config.toml
norm_place = "pre"
batch_tokens = 16384
max_seq_len = 256
dataset = "wikipedia_en"
Each number is 128 + 24 x the weight over its row's rms, rounded and kept within 0 to 255. Layers, rows and columns count from 0. Numbers have three digits each. The size before them is the row's rms in percent of the matrix's.

# layer 7 MLP up, 256x64, rms 0.248, rows 107-213, columns 0-63
095:161093101095146113152111107153108087145110113125124117100133091111133175151149118128104138106112128144123160191105113143126125144147163150120141128119154118128170139086152124179099121131126179
091:130133112118118146157083141069115150139112144138151115126159156128136151107138154108117145113098123168165136177143171128084129151136110194103114162141137138117087138136149089115152129133111125
038:155114126130126116129114140151139112132137133137146145141134084138091171122139138137083151068109134083138152181107128095114123172148131145112137136136117146140127158111182093123143195120111138
111:159176086104100119090136115122130143122175172140122108086146139142144154100091134129133167110088135096092169126154136090145118171115131162117142125142123131164127120120153111147124121099116152
033:147133094112119098114133160152151108097161143159142134112139102110117139108135134147090138081115076100132166141129165063133119169152159146109162144128118114143131156111131098119138158089108129
111:110113085164140146139095165157126114155139157147086103108152137131095120111141100126145136111126126090150145140118130111099108132121155161113175086129136115168138138096173123162123162137089163
116:128123118139152102090162149125111135138134137112130174124151132129130113068172137171102107127105098122132165167117151108085150176124168139123115161156172114118122147121108123109140154137093106
035:139174117134111106118123132149129152124131143140111141138132077142117147108119127145107142087120105086160152156121170086117117160142170164110154132154119108135121177131178105117138170085115156
105:096123121115087115135136161114107111131179132120099113107123143119092104113113121131094121098088143105120128124138182130097149198129170136117133131181113096146132121150167136101152137142121157
098:104125117136146114147124119169138149111137135159154139166102118170101147162134108158141130118136097112183131123118107069115185135150084128127118113174101122098115161108120109130086135129124150
089:144084171095132114144155115177126170137123099131130169137163093154117141127130145108132147118114122131156134145129127075144132120102120123127120123128148122167117145140114069150154179129147071
104:115148100119127094125127117145141133119117163153141167160117105121123119146141136165092131089114167078176126121144158100126094108131126139161082129105159073134161161118144113124123170127135152
125:154119081126152134098152164134143081166146108148109158106152135130120126145118109138114158126130085089161142148105134125152154155134150104117148114117076109147098108083155096123146169106116151
107:080089101099152127099141119139111146161158137163115149138149129087074135106138129150107112080118147128111133138088119129107159123119130149159154158108178088135107138135131125103118120100167149
115:107098093131142108103158114139164158123110161132108173139159139169111128128106146161076168106133089116138159159143131119095108174094159136098148108150108117115113114097117115128162136135138116
150:133128114121107078123169145124122152124154084141127175136113089103125130139151148157086133123125147142141156171116146112088112130145121139124168109174126117123087134138119093121148166092086159
097:136096110124122123124125100181115151112155134108115106086183176116117216106117125148112111120123102152157150137130146117134120142131138145121142105112123151149136140111140103105138144137083082
108:122111104156088156125169124102141126152148140119084166120076142148138131113142128167081145105127118100145143146082111073112123131138100126129175154119151099112111127105164117150116145159120138
092:162100154172122131099119113171143104125149128157142138138141124137097148119099135152112166122107136137105173124112123122163137128100148093084165163134064137091148117078117123152136130103133132
123:144151140163161115114112153117124147132133091144122145129137072128087171129117137120110149121128112092121179143123134081126177141100153119125136162161094169101129157135112109140157156089110116
123:138103102161094122159136127154154154110152156126137124125101148158103125118110146125083169088116087126165150153154112129110117159102138096138143113160106107139098139073135118122171130124078128
104:107150111118136145113133110113076110132127149137137155105098121085138148159178119192101127080143115129122128146104152103123130122170168141110130160101154122143147131115135108150109133107067148
047:168115124143125114136107154134155107121155133143141128127150088141098160112125130151118123086158082085135142154124165079116118165163144137108150104132112095141105173121126069135154167127132120
104:135104092124151135120174136105157150181153108134159178117110132097127098104118123109099118104115137114110157134162145108164129201130158148142130129111127087135088152115109119118111109102134117
127:114083129097112152140124175123097100117175114122092107106147134195122119144131138142123136135097126091137159146125148123116187153111126149119179113132133127104151130119151098124129142139082158
105:097122099139155135162150120133117145084104152181118166103190072127106122124126129108122140118088079124137157139157131126135100142115182127095133150134115111141120121113137120121097157141159125
113:128115155179106108135149134118124179139093132175128160113143112155123109149118109160100145107156077124167116146116121077098133118133124145152127118140158087116134132123104122105124170105132182
030:126101100133117094136125188133127127091168121140119119149143109127103174113148126155083138093102093082135166162136155091100135153124164173110152115131130124115133133127125116126140166093117144
110:100136110121092118172121182163150168106118164120079162141100150138128162116152137144147114116129115064147138132111151117104146112117133128128123133104126126105140140075180124117122129099125160
106:165088143112118100135085170138143120121182124161111114164134110102133120134127124134120147124134093102179197137118106108110150160147156137122132111120130124126134143149162102142176168119128109
110:169134096132171143100145165094149091132146095128109176107102108129141144141161111140104127097114104115115130131141148117087121145083114157142169163114128113156127161097102101142137121151131173
102:115124120130123127145152136112138147147154097147119145131109082091116141097109172163089122125111125125171167111116113072153158145130111125130135142100157096130075139150150134133134185090154124
110:142120102138140150125074119121196100113123129111162162125167141111124130139175108139082143089140143124116128124147152104132147150119101147109148124123106137107091106106154075148133167088119135
094:190116126111119090116105137137124101131161108141149128093118094140107138147137113106111146106149159105117157154135159140142102120151144091097188106108150158127087127120152095137178160120120146
111:172085136108135128170151154136107106147121105153114142127147106164123141152100112117075161106107115095101167139128092119136104176111140147078129162137093104115113142122111111143157158126132107
120:130083156122171138138133091199132138137118119167148117134110095114106117154112124123114160117131133117157135146101147098154110121130157143086107142139133113177093147118135097154147163157085116
115:100143140134135121143118136147171142106118085166107156130127118127129157096136137156117116131101089144176160160155145068115140129089115177151108103107126101100134173113170112120105122112129124
101:179119129138119100127112113114171081153141157095132155117147122141126131142174150147109136081125146131169118144138092108158094143134133120127138144100123117129072150109148071154151121093115148
115:111118106139126147135089146132110114168154086121157177143144155106125159139103137104104113104103098107123183124126137112098149128133172118078127147132152127165090135097120119132160145093137165
109:098169130142177046143142128121174134154129156166114126148105076116116118122108136158118148108077153121132125152153113107129117138156126129151144133154153119134115140143122107085123144133099107
109:179122117110155133109153137133113133131125109157152133150124091157129149112172154136095129093091133130110104191134137130148150119150131130091109162169119085111105157133138068104131146111126156
108:117182110115113124088135110113153126160139132131156159162138089099100131112156127169102140119123124124132147189086114115080142117134133145144114149146152112121061131135117127147134146096105160
105:180102140143119105112143104138125141107134126135160146089117090112133125116109126173137160099100102097098133185130125116137137151099110140095138130101117160096120169112171108168149157114154105
121:140084136181099123149120091140140133151104104165099142148161103080116134138131125157119130109147105131142126141126136107142144153131165111102144122132137089144151152123195092130117138094074112
107:145096106148127103098146121126118125121133156125065145148133132114114130083122143136108185085145124135124141128115161094106099095140155148114173107122107154134118139148160105173092115131144176
097:111115129143115084133175124144136126147134126124143089142121148138083133104158126174123131091135136135083135131170128137115129155144176151128180145077131082159101118119162103138136125152108097
111:138154130143147099101102150102114128138120167127130142111147136115130131155131135101117111114098133090160159197133104141081142154148148192106126138130092154152090168127127127099103158139126111
105:128128086158138106124128201134107144094153145130139150094134114167105155119098090116086086095128137086140124157118156118116104137123138169131114146181083109119126124111147126140130128134120143
099:142104125171156118096152119156176115103165121196139130142080128147094106125150166150132139112129147111144138124070104114120144140172161116142106104109134090151132119146133119134105113108119127
099:146118136122108121118143180111106104174175136164154117127114141101143149151108140131097140108095104115171126181123087117123119162130163141103165166110120141149091142082149119128124139119115102
106:111137133121181118131111151137135152110110108175137138143144144155115115105155111157102114102099148144165138150129148116082147123115132201124118159145145089126104161125137125123063130090132121
107:112112161170112119143123135148126140133123115145108118126114088127116142125202070098089171118158126120158162138116115123086116123141137151086156146119106111126094154121143132085123158137108101
105:082137102165134140144099178123158121087124109132122162160110089115108148127144128149165141126106086115173160149110123098109145131131075186112108116126121127101118159117147152138113148125125124
112:128118108173125125157121137144128141127122161122116112173088142155074115144112109120144164118116108100125177175126127117086104173120137142135152147165116145157107139075142106123172125136110114
110:110131132154147087130157140124136140109128153129141129111149127103098125124126115154084160107080137102143172166145144141110094178137134166152172086125105146124167109118105104090140112142085116
109:123130136131131135132130134132108166102095120141139154142091121154112129119167099111109110116130087117172138134150130088090141163076123181124126104134110135104144204121127142097105162152144116
102:156131114116134129133139123152101153083117145154154117136109099112119106152082131102110176123171094114129133155117153095101107130074130143134143102160097113134152175107143121174115159140097149
110:142090138143164137087118126167141142105128134132090132145148135112090123120128144146145120121058104089122179141146150114117112130128194110095168114093122139118152164138120103137160139139117128
159:176113110116101098126137144120142118122081140129124147107139125134121128146108159146129137116124104100145162208119096113098143157154113147115161159141118110139084156126119079186120122115121120
103:129138153125081143142112163148126093157125146148151117142117075116146160146116104159116154124081103123157136154101098115109122129113126197092134137166125126140137122118095132100128153111073121
112:149134113097121099108137138110119132130164153108162180171160126143108139136201104122082107117094100128157133143095146112124118127138123168117104132134110132135079125130128104161131163126085132
040:099099126133153068132128150128140094137134097165142137165124108147103154124157131126104166097115106102156150167130142080115124162134159151106142128131139137122137150102141087138186157098109141
038:145134140111102058115102155154132125109134114148137164118117114146089175123148130170110127087121093092129164145140136099106127177159148145102146144134121126124135136125162092142139163112143166
098:135165135143148130180111126144125149087121113130080159095107080143094170098147144122130165128135095093138139134148117105160125142078150131134114154118105091099162117114159135139105141127097129
095:162124140131153137144127134124140162079108120152106156143147141150107123122091097131127122121126084106111148162093111085115163113127124162113124077135151160095142180149115106151139180097142130
030:127120119114131118137125165164132128091132095122135172102101087139095159127139136149111142094104088084143140179128149072120115158151182136109142135147124105123139158117111099122139157089116120
115:146119107122152098107105102108159107151117160119154111151138105094117123145133156119124156100120137139162184173143172095080149139156113152128132175115128121115130147143110115099109162129076130
107:117159141141157124091128122122158086086154146161154128081097129120120131118150114201119144112120137078138151164109146123164129113166133146108111122171114089119158145120145114106129148141138129
110:137123075118101107125115133108131101165156153141150109167121131118124200153105105117084146120089087101137124140109142121108136140116160158092158162151145105105165120112127124141145144121166136
115:099151094176116130097147131132153109149148162200098138130098087111115114116152088163086154110147143111146154125117126111141143149147129154118115137110126079134093164114123126121115120131130165
095:129099092120084101123108107152117178120152162118103107156102141145103139138114133136124165134169118059131157150094139121084137157123161168157108149133142122109120158097112123157120128148121135
098:138131099164142108104134111111193079154128152122166144147115148108067136130124104111128120121147136114112132140137117126113135176144116128106158141122134170130084129073168107129130157152108155
088:081103106124128124133139110153129117110170120169094156091111122144096178099092137140169129088158128120167145154158109135124149130078137125157104119111166114103132139148115104143138159102141139
105:143129102148094161130135158153147118158166149112171136085149109158147110100159132123086116106082134094141127141102153114096145134131146161123110119127108131143123118102195114116085124101152129
113:101177119141155141101137147172160141160165100145152148156076115146118125144154108117082144113129095107107141132138152106101132122163152148118112087104164101143129157107137113135090114147099140
103:157087154115118061118142131127160136138167158179124147150153127126125144142110135154142132102103115118109141141101127108111193104115161124103116153115125133158129175143124098139113132094105091
100:108096124152157130126095132138170131117162152119100173183146136167071124123152117136111146111153119082121178133150111137136090127116124178117122173128115113113096125096150122112117128134134143
037:129120114107134094111137144162149137106147119147134116129119099116098145120122123131116148092096116085162154166129158091089120177137168166110152150161142130113128145119134089118172190127123155
109:123127094124146095140103110118132115099143127140134143157106094132129136167150098124124176128103128131152125180150150106084162122142114130101115112117163083123137165119139111154126185102070145
105:164109114107127124133116127157143124135112106155162098142149146129111131124154088174134142077146154107141115144135174114151095115145123145108138117123114081147146126113132097148104220132142127
094:095140156137149112089071111181135094157179125140128176156120131141105140086136116138129141126117147156115124156142135144098152110130127158105095143124113116094130147118161114160110160105134088
103:078144142108093148129093146171101127089170129138165111121127158110084159103136133148122141120117108054134154125112119111116168148094148147137147115113122136175114114119126130146099151144126119
113:151103136115109119116150124181143078150131102168119149123112105126139136131202119114113139127105124111153179156130175125138127115109159161112110121106147086122093143101109086122138113142155126
104:139160114106154128116123191189164116097139152109136156142100140189108132113149112113068123105133102122122167137128114131137114167122164116118123128098086137121123114103128115136105119134130160
097:152102143156140095115151169125097101161121152145123129119114138097130124056156158138105143066127110146135137117146123139084158137134122146150145137146153118160089132120147082107084127127131125
105:099150108097131106132151151125146114080156135136139116125143113130090202112155121113147115125119114107113143161094145117106193130094175129106141120116116115125113154159156134156118130154085119
118:108159118101099130112145106148121124098132124139123146132108089105113167144126142122097154126142115117189151130137162119114167145135124112115110098159126086173137150094138099114130143076090182
109:153080135116109089161139147127120141122109134130117166094146126123076126127119126108133181141167108111127153198082105097128141114137133192130127136137104148143106159142127108120151129109128130
107:169142118139116116118120097125139094113114136156140147143124124094117123101140175140115179129095136130123172173085112067114097148132133137117149130151137142110137170096159110125107182130119101
098:154099112126080136139105148098120105111144121114172136091131126110108121135150102095123128089097118118157136195148165148112122144127126154098187156150107157121103120129174113154130123141115112
099:144106106136141108174129166138132065130153118116106141112133132120141154150091110116099130120134092087132130142077145121139085136155143142105153100125142150168074116115138091135155113172129117
098:117110130136064148131127161142123140133116131137084157098121156138099103118154142120127157118146077124153131149103138135077119158117104190125128139142143151138136173162128103122083124093103131
103:109151084163172121128114127133152147111132156114121129130108084096089149074126136121112134136135106126137144161099121110112146133108162139130131101138123146092123172107147134144136178138070179
109:153120133109107108117138104176104161097130102162132123093106143149121111109129147124116132105140101112119142118142116086124149119141189155141195114124156095143102189117121104120125159106155119
093:108126089140120130119122199138136132147099111136113099155130123099141167151127116098091156121100144120136188143159144119100121151111127188071130147144147127131099162135129132109108113115152117
116:108108148121139140140098120150144163128102105159118134173128138099085147091145088114122144074144131132174141138131151113148094127125132137093160154134162119124135149097168105133081126100080129
099:157153130102121127098149142118126108094123131133104219168164123073140142116126133143137147108143140126130158134142122100140128124168104169078131121153149147114095142121126109153125167102125131
041:135132100137122090116134170155137107134139157159091157117128078145125141106138113137116137076129106094139165165139144105137142157123146165088156131158114129115139142113154072137124165092106152
098:127110129119122098157166112173161066158166113109115106113131101126136150133150107145107173134086099091148183174146130120132104137155142121106136091132128149127145137108134095128107129147111109
100:141106114143112125148165094165181139148125150157131135161109159166116094101138094120064115115121137134170133153120130101124100128133111155138137161116104124094078121121122116113125137122166173
103:171154097130123134175150111151139094124127116144107113118115139199101136136112141131150161103152086099088124126122154105140116190114125107119128090103134162127152152107112138166113139133138150
102:140126141141099099109135134115125128122103125151126151172140144146071190141096112086100165095122098111122134101160129095094088142122153138156160103125138115157131122107162115149164152119128154
107:146105154141101108158145169131137096079110158115126141116108105122126155105139123111114155118114120065120198138106162108124135141142142143147117128137144094179137150137180093146113124113125116
105:150121116137167115125163141168120144100119157157114130154155127140130128106132147159147196015119141119108106133135112109118121111115142127125143124106091121135125151130116110103119138118146122
118:107138130115160093122125119115111164142113098144164159154135118127116140090174087169072114123103142139165128157119175107093125168154112171098129135141146133136134123131129117125088165137108112
037:126131102148117110129129149127138120126146135144128123148126094127070149130148136144079171087087101085142126165137140087121121154149142179122154123130101096137129147107135061138116172123130120
105:125160107153159110152129133171125130115132111148118165107159073144132095074149093119128134106127102127141164146152111109137128156100158114119115110127119121101141182078154125172148129155115108
# layer 7 MLP down (transposed), 256x64, rms 0.256, rows 107-213, columns 0-63
088:124137125108095100154135158134087165121128119110130080133136135113156112125107113101126150229145106125131128099145106107107135142125123162104134149109136147130139096136114184122125146152154098
079:127134145137166113170190110160109137111113128129126051116151086163104126122128132160136111122103122131132121111106110116143095172118159132114142108107098084133147119130135181143110113157132136
021:124129128131153129134166061164149133124168097118130099151140158145110110111129073145161128102163137119167119147112147133121123116137140111135120055112110138146131154135117102092083102134147128
109:152154109138141126132165097115119153130119166067130105107117159144142163112121122136119111119150161158113143069127065136145125136124134146123085167132115129159128114118141133078104079126119131
022:124147120147103080117105175165121133116125111103110108105099154133121118131130117105162112131169109093091101083095159097136114137168132120162131116104139123189116123093145171154140137126117121
120:082114114152107142124080150083091111141146152141099090100195136116130124125157135130154084079135154165166134116101142107143143120120125137123152133148121134108119116171142098111132131147148118
110:129172116144106125125070130168165158140135125106102133132127169136143106189121100115126104132129140130112125117089145153117102164145127134121103112093129091108141122151142164097103112192129119
019:138110145137135092097136122154093142125117106139140141126123147141114126155117089112139127168126111086121064115147102087118123101185115123130123097127143117142121114152108206162145145130159146
090:133155145094145127135113111141150123121136128110100109098162134100137130097137141162151141141088144155107133066091068166129107118154116138132141112131117127121122110158125176125189174116143127
090:134136115114114134148152128137133121124152116101081065122074126148124176146163101152136146147133107139101094124145083142132150127174156121149144131121127148140174081083129135110158123123109145
092:127122150141142124109146118121141113154142163133135102128156126117152077121077099131104086145157140189145095137117126125095108065107125153141093128165133153102127115154122161112095121139134166
107:132159134137109127108137125077150143135114128087100118096134147151098096147121149113175105095166144127089124143092143132160106150114124144150147106085167103173136117115107078152136127141154150
166:125175128142129140160133123153144130124179084123159087093141106155104066131128141136136133113098156155142084141121150061126108121153123120104098108111119107127151129127151134109120172141143139
101:102122145089141131139116127124123136181106126123140102089149174120105143130132122120170134058151136133125108072113081140121121134109101130162128103110156127134140101129132179123148095119172130
111:108148090134132165133127123111141126082111174132161117143138117119136118101133142138178130129134135157114147161126081161087133134164105111107132116103097124120124139124094199125092099165102115
173:154120148136136119151135121136122116107145097136115166122132123140114136145138143104158126112147118131156133131111129146096151087106069136064066148147144123152173166110067099136153129114126155
098:110133098137141105172151124113093113110151157131166116125131119126189120126142130158141090112140162070121079144154111146122150123147119112144119097138111071130126138157102158140152087119148111
116:141158121094133133104106096110125138120122140096107186132126139143152111158088142153133114092123161104111093071117150141146108109138145130164169128087152146111112103155124085139094140141161143
084:113098068099125140140124153143140087134140129117095088157126149136175123139165128139123136179131150134118085149135107141115120136130138141123104112117154113088112104137123212133151096118122138
183:156124138111151093095086121163170110126143145075082122147126111149111110105163097087124128143146122137156147133090124132148138167145135085139147095115104128166134124162153152152127095148139112
134:115146078119100151136110177088165105132113181145174093163111136153106125118130135127129115126153088125082140141120136138115140147136084144136129122100145099126131086126122173088123123112130159
101:100154136115152133128101151172112126100115150118095163086117126146114112133094128170119073123143097149127090122099141149146124129131153151133144156096152183133118082162097093155125143143130133
038:113147143111137121099107100095121135132112130132114148149161172115157134118149102128163125175098176167092093090157108139152118121129113130157097111113144157134127128190121144140101095137168124
098:134127127100097130171157131098138118128121114112132174079102147124127118105151134148199129134157152148086126081141109153146129141106106095194119098124121139155117142145085121135126140133127124
120:111146165078103140105121148116095126125161170141152106064130101153124116123129143118139106104175098122151139118150104135140173119119090133077116113168157137106149114158124135148118117153106136
098:158107090086111108126128109106078118138126110104083153152159128136154131162125103137131155134113107125152101105128079129144138144147102181157128144099123149176110121132145142175127145129081124
109:127138057097135104119118151105146105129146115095140151149104143107088156123134132127142123123106158114115112069145130157160099115149120121176161092113155132137148102120164178132148105123138151
016:117117165112130109171097134138164111133121146135110082179161144116115120164080126141122127139128125172111121114123127130135195097115135100185119094122145144121138153151113157133159128116161111
107:122146096128117159170138113133132140119135116131115146109139115121111094146097133142118080177127115158120129133103147115131149038134105129138107129161145132131122137129129210121138159134127090
097:141123127113088151181088130153106151133110115181104101116099139102138127166163112144145110137130122113133113105152091121145103111118126108088140144162152140125095076127125169122165174119114127
108:129169101116132143120128144093136130118137131124104155092110144125184130126114158120120114131115150107112066044143127137104134111087092129163158148132130143143154119155089121146161138135149130
096:134141149160088124146145113130157124123117159127108110117148116128152138143110145145173092140140098113093107145100137108145113118084137133138097110125110133086148096148156204161123116133080166
119:069110129135132147167145061119097129150123132119154105145166106101118139160137135130120148131129132104126073115114127096120169133130154116101150152128145161130143152075170137149137113114114090
095:143150136138189073109117102125160135139135117110177165120149114162113081150121057119130105097141155136141109127123153111142135139148101129135083128120142109153123131137142124079147103140118122
118:127135157158105146167117095121092160160148124098126141106102118099169111123114153097177127145133160168106128131105107108090131115115072107152088118151132147123146142142108144115133140169094142
119:139099142154170108116135110141114138126118139154116154136116109151117090123113138127108134153108078130121124137138139125136177071115135082107078135154086148091129128149118166133119123188168131
114:134131120094097126156115117121139119149182130140149111162129109116173150143119097131121153181118121145131116127130097157124149113164157126136146090085112111114161128130106169148138106059112092
096:107122116141160150139119129124120107115088167115116127128138127139138118141141115165124145150142104118138114140126128173138100149115124120121098136124135201055115183097123109168139093121137074
107:171170119108087087133137108134125099107143135114092098134125124128148144115146060198155174127101147144171108148137121154163119146132120140105128105109099118158138135123126145120135116129105138
106:095147138151134137102135128102146138084181141114132118148114146107164121098119129111143127155092131208131126090127120145122129075112144160099099122171126117092105135133116163149110129143104142
104:124172110141107126183142123095136139160119122106091091159100119146121140105106117108173123120139117161114112129137129088106135106080150122174119088173171130127133117155159127092117146121123147
089:120085124127152140062147151104128078128122149155119141149134104109143167140118170113165124157147099158149142104158116136116149091129111109156119094130134116145103151121106103085135129130174098
106:143177156139108137090111128128106096124114118143114105111104133086123176115142168120119134169138130159144148097101097153119113099165142142120137167120116129148137130133121145106083186151143080
117:142103146125136117130116166133084121092107098134132118188156156100069106155128078154135101121164150158156102113110152108150150127130115124098106141123126155150186122141144115107130127113143124
107:126107100125120138138149124160113129131146112104124109115121161132160117130105156132079135117136136174146107045103151112132109086149110100164144134138117163112107102144139170160125131118183119
095:103125096125122174128118124143134141120082110132103075135102161141088134115125141133116153116115149173112106050129113161131112144124143135127128149081157141153120164112137165123143166119120097
110:140097134152110134125134114143127107148137125205105153092106120147094135141132113134137137112094136098137066122132146135148126117141141090150128088114130122169176119099140078122128183113125121
096:107145133117130102131142102116122138126147141137142155059145139110093138165112127146085119095129156146156127110162105100140177084148095106099088097150141106154146093154150126141135123112162136
077:150130120140113097098089186132119137135112145126096132107125137093153128129102128143152174135142102171127130118121122153147109100114099153096122129168133209099120143123118149145140093148109093
091:138132125116140110170119103145132156098127148096120142094148108154117128116135139119112143125131173149150106066089094125093130079118098097150140123131105141163186122135118170149140115121127173
099:121089101121107124089149128136142108121183133122134145184128114161104181126135078162157089133127148133128091123128125137144150123168115101151156117125141097157133080131132165132128103121098137
092:102157141137128147125110086132126165081130137128119148111134120132130149175070150113185102112160118153121143120157092122156140126103117105084120132187126161140124113136094106163121106112136123
101:098104151097104123145142107166123133148167120150133093159140139152126130109158114090114115172131132150090115085103088129143123136166172122152123115110102092171165137099137150087141126119112145
127:144116115126124155103144137081151127109067146114147119168110138179120099152116151097098118109169127160102138128103172139157104137164141126146112168114135068134118123110101110137127110150128121
116:123105119136110132127166119144104132110122153145134106143141175134190088172124148124139141132109113112122105130129062176147153114121142101129108133142098111102115187123095128134148081128146106
109:096104135142142117114122129120142134156135087147138095153131121123148133171106111184127136178101144113104117131090088120105172121151134131134102104114157105113136141082119199132138120105139162
097:134113095125135142120143105134169105167126092129134086158129137134147142165147121149102086152095133138138134116109137106125182136102153117107107137136149101096100096114138200150132109083153135
109:142120150072157117155145117157131149086157143116084118114113130128134151093162116126101152114087137142108128126177102155142104148114088128123134096122083127176095141138142161132151105103132107
214:127180133123128148144126140140121103144137130139137130180166139118124095102099144123109164108115091100094108099119122149119148152154100148100137132100186133127132118080162100071141124126166146
088:083119102130162123128139083143090143110153156091106140134107156142090146107100173105098145135185143130129129128113134105115117155129138093115132103157140090124123136170144174084133118127151141
107:108112124125106109116128118141119154167139086146117170099156137098130158104124113111128085139118139121151142140140126169144148111129125136123136139133053143088109198118129143162132118101143079
026:133149108110084137136090153118109089137147097072124123157141104136144206096110145126134131116122169128155094141150138132128131180107147134133135123134134127136111127117147100142104170079115133
022:131113101114148144140098113144133123141099078127113091169126135172162109142173148128135155160113116142164099160162160124107139151094145143146107125126137086068126119091114114119134114142109161
084:102111140143134114095116116109159145130107119116161116144133169156167087146094140125135097182121125149151113116108098107107162090154101128130130121126098121115087166139108175098136122123176161
092:125130131169172125118150096120129122143089126149095146096118107108140101142135165167127102148129133103144127098130095125116088102136125123132103181135109140117080133133100187122147129176119173
018:125109155096142088123108126122160153126098140137100150126119131119100134166141130125155111191132125161099083108139096092103134132126115130152138097120125130125126126136104226106117138143121143
118:159132144095136098161155111115143140135088123143134124143124130146105154124140125104104188132168102090119133150081127154102101104145135145117070120120144133104099121112127181152179132114115104
096:120146159139119152089147121139137173113118134125129146146133175131135100103144154139085086120111146114121119068150200163124108116103133118106094100160148099118158106117140118122107119153136104
109:149139148135065106141130117115166130151159112130127092123147120101097153152152091144095157160127112139122121114120136157139157127139092090119101126091149153098183090141116132113103119132175145
116:127152188165125171098100115114099150092101140137109164092145135097106109149106163085185127154144139095148145107134137115120130109106118144121104151154105156122093123112109146130140123135161130
090:121136121109098102170122130118123141110120166101169099117134114153119095149139087131136143102124123130107143101089163176148128160137153100148150147121118133119150095078144101157117104187116092
097:100148143109123165144119159110129153158089094090162140142129150119104092093100163116125138145166151106127095116161161163143129181113139100094130118123160133113115143128139102151136094109143090
087:125094088143103096149130145159136140131096099124127125090144133152134111131153124111089147186087094158118135165161079129097101118127135138133103115134125146101105142142103187143148152119119155
098:142139131116119138167124099132085167104109145120175073130123111126141124108116140095116107184115136154131086162110075175118142143147138157121104149102097145147155108115149110162129125118113141
102:154123134120139161131108122135124175108114127145127131100162140127158103093106142118147143160154121164129130139174111111139097086099095124092166147153101147105098105182114113148120139134141069
113:117117125157125130112115140104124134136184119110116104100136105100143166115141117108104138203144133150131147089095070138128104104134104112168108141146161128119146097123178158103143145130129107
089:128100122110139128151090140119109100131124142104132111098170122148111177116091132130088193164126137123082121125149066148150087081123126170143126137146111140125139141107146132160128115128142130
030:140101178130143136145112115114175171107123141142161114099127123127086100142107150156123124173124099147114090132113116132089133111138124108097124114130133156093186135121141168136164163133104166
101:128094144093108110147129120142084134131126138136142137135097149153146149121127134136104126208141152069137104105073170115144113154152139114145124144088132120133102128125170123128166148118133092
107:120182174094153116121120115078147147125124127142137108106150156093159143109099113109121088131166127176132109117104133126135128117124159129095154164130110129107201124080123127115114128129137115
080:113124135145121113130130117116061100138175092126108129117137137131126120137144153148153141170143140122125080176178138133097125108144141150165145117125145078137111084118159112135139132162151081
099:096161116148105125123153124138126139096143103112133131160152166099164075089092109123150123130104137149114139044116087156113160134140161144140118119142133132128138123168110130129145160126107102
134:164097129102113128158110118118132161143096103156106079094148121140123140134141116140137152181095163113144118118170098109123143119085118103095140126113137151158149102127152104166167132083107144
105:118167132099157112101138156134124113165143116118110122132122086083141101135142148128109131134110128185130149106154069124100127129152155099147150087120116121125081121138138133161157107116186104
090:124106133180119133141110156155133150124092102106133162130115108152138145111104124124131108107129123137127134035137139125132138128099154132206108097143111122144160104144131115111110117131171104
098:121152116145168169162152140134140140144095133131119095117146096138111111104114124129149139106146145121143080094125137110144095139069108102175097153092141120144127111117112153180095129123125174
114:148137092115094146127159155115093116091122134143110134132098121138107109124142128133140160126141161091133091134137161115123095133189117131167124088110113090167155093171157166110128149129105152
126:119159115148132136111124125140141138124171112168134154138150085128143152080101120108133123158085127140134122103128104157120141100150109121117091168175135092132169089116109162130137148062125133
114:139167109122121143185125103129108121143132122124092061102106130141162101095123121114118167138140131142095131176123170102119147170130131105149101120144127138084140131124168135136097138110175127
087:149122130130155086138155116147141138117130127157142107156116107137094128103098137131113093175093137106142123096101136078099143134117132120159079124112136100160169182144083164134134104156131132
088:100123088154119151131142157162118164132160091147120182151101085122116109117111150123125135171126170109116064136163129132140118131127079119116112134101106100127106153137135140119119173142124154
088:139051143144146114168122082173133128147100139107110123126134104152139141126112161150139092138111094148123100115135116144107189143116119125153105085139147129129167127180128101122136134114109120
097:120111149145171117164133109160115152131119102152120092098134115155124113093130152111189107145134143131090078109170111108129142135130133115115082113140112111135177123120142171104085118138100146
112:114124114140144123089178074142147133152124088132130103131142166152134051112116133113129110136122134144150150115137136089094105129142158173140122133147117121144059121148139137142129111126170121
085:109134120140131150133118144138059128145114126121120107118155125093169132117100125135119113110147151137143121149144131119131172143070110112089143168174098149071121167163092124109133147158143126
107:138126139120129120115110063120124163108138118117105124208143129148103113167104122145137080165141100159132084116093117109174143105143135121099129137126119163115171122137110133137113121140150152
088:140127180116152131120113123150115147134126110172087161115162153129179124145101125098153166107149122107131120143117108104111126101119069107119097172157125110100153153100136167155122110100127138
025:124119153100166097177104088124129107143138180102100094113085157145153132082109126151163095131130144172128104149118107077121132122123121119156126081124147122140137102150119154127129136125156143
094:138137117143109106148133087176124138124111159129161106159142131162145152161087090142163106145113140125100123117112112105173121142099112153104095102122077118077102106143149136128130157140161106
087:142162138133096140172123150173144148110135092125110134140138126132148166119109125096162145123154133112123127090108090151109166118087097106131108092113093115112157105112139123154114134108115200
090:137134131129105105070099137131145151159077149136147099118142151112092137117142127136114126160145144173144133062128118108143124078118137150109114140139126135139086139148118187107170119122159127
094:142102144130124121117164116111097153135113122144119082153127114086182089142114122137077173112142176149082141157145135148143114102122147107161154131124172098099136103148120102122130143140115147
115:110113132135133123126124106152104135154100102138129080093134128131163115166075122102160139210137143135150127134161088099116148102119172106122125139092128126108118107158159168128120131116150128
096:127103158165143099107137117139127110156154080094125170129140151127155122120121149137140165181086156170137132121139110100112124099165127106170102117151106123104080136111146136116128090154149126
106:144135124107146129108127159125137092128181085119123117168124151106130141145125104139134071163129152140134104116091134167086141137163123083130107128123132108123125123140165179089156107151170118
024:147110145143122130153164120131142146127124150128172123138096148152086094118131094155160106134181163161132116087147095111122129134100086100091129109124118127115125119150098112078136148124107075
105:135145160135129110102126119123108176124111156141170109120123133130145088145133152144144104123105146147122131111129142120104182055120103131103120175160131105091113116153088160075124145112116125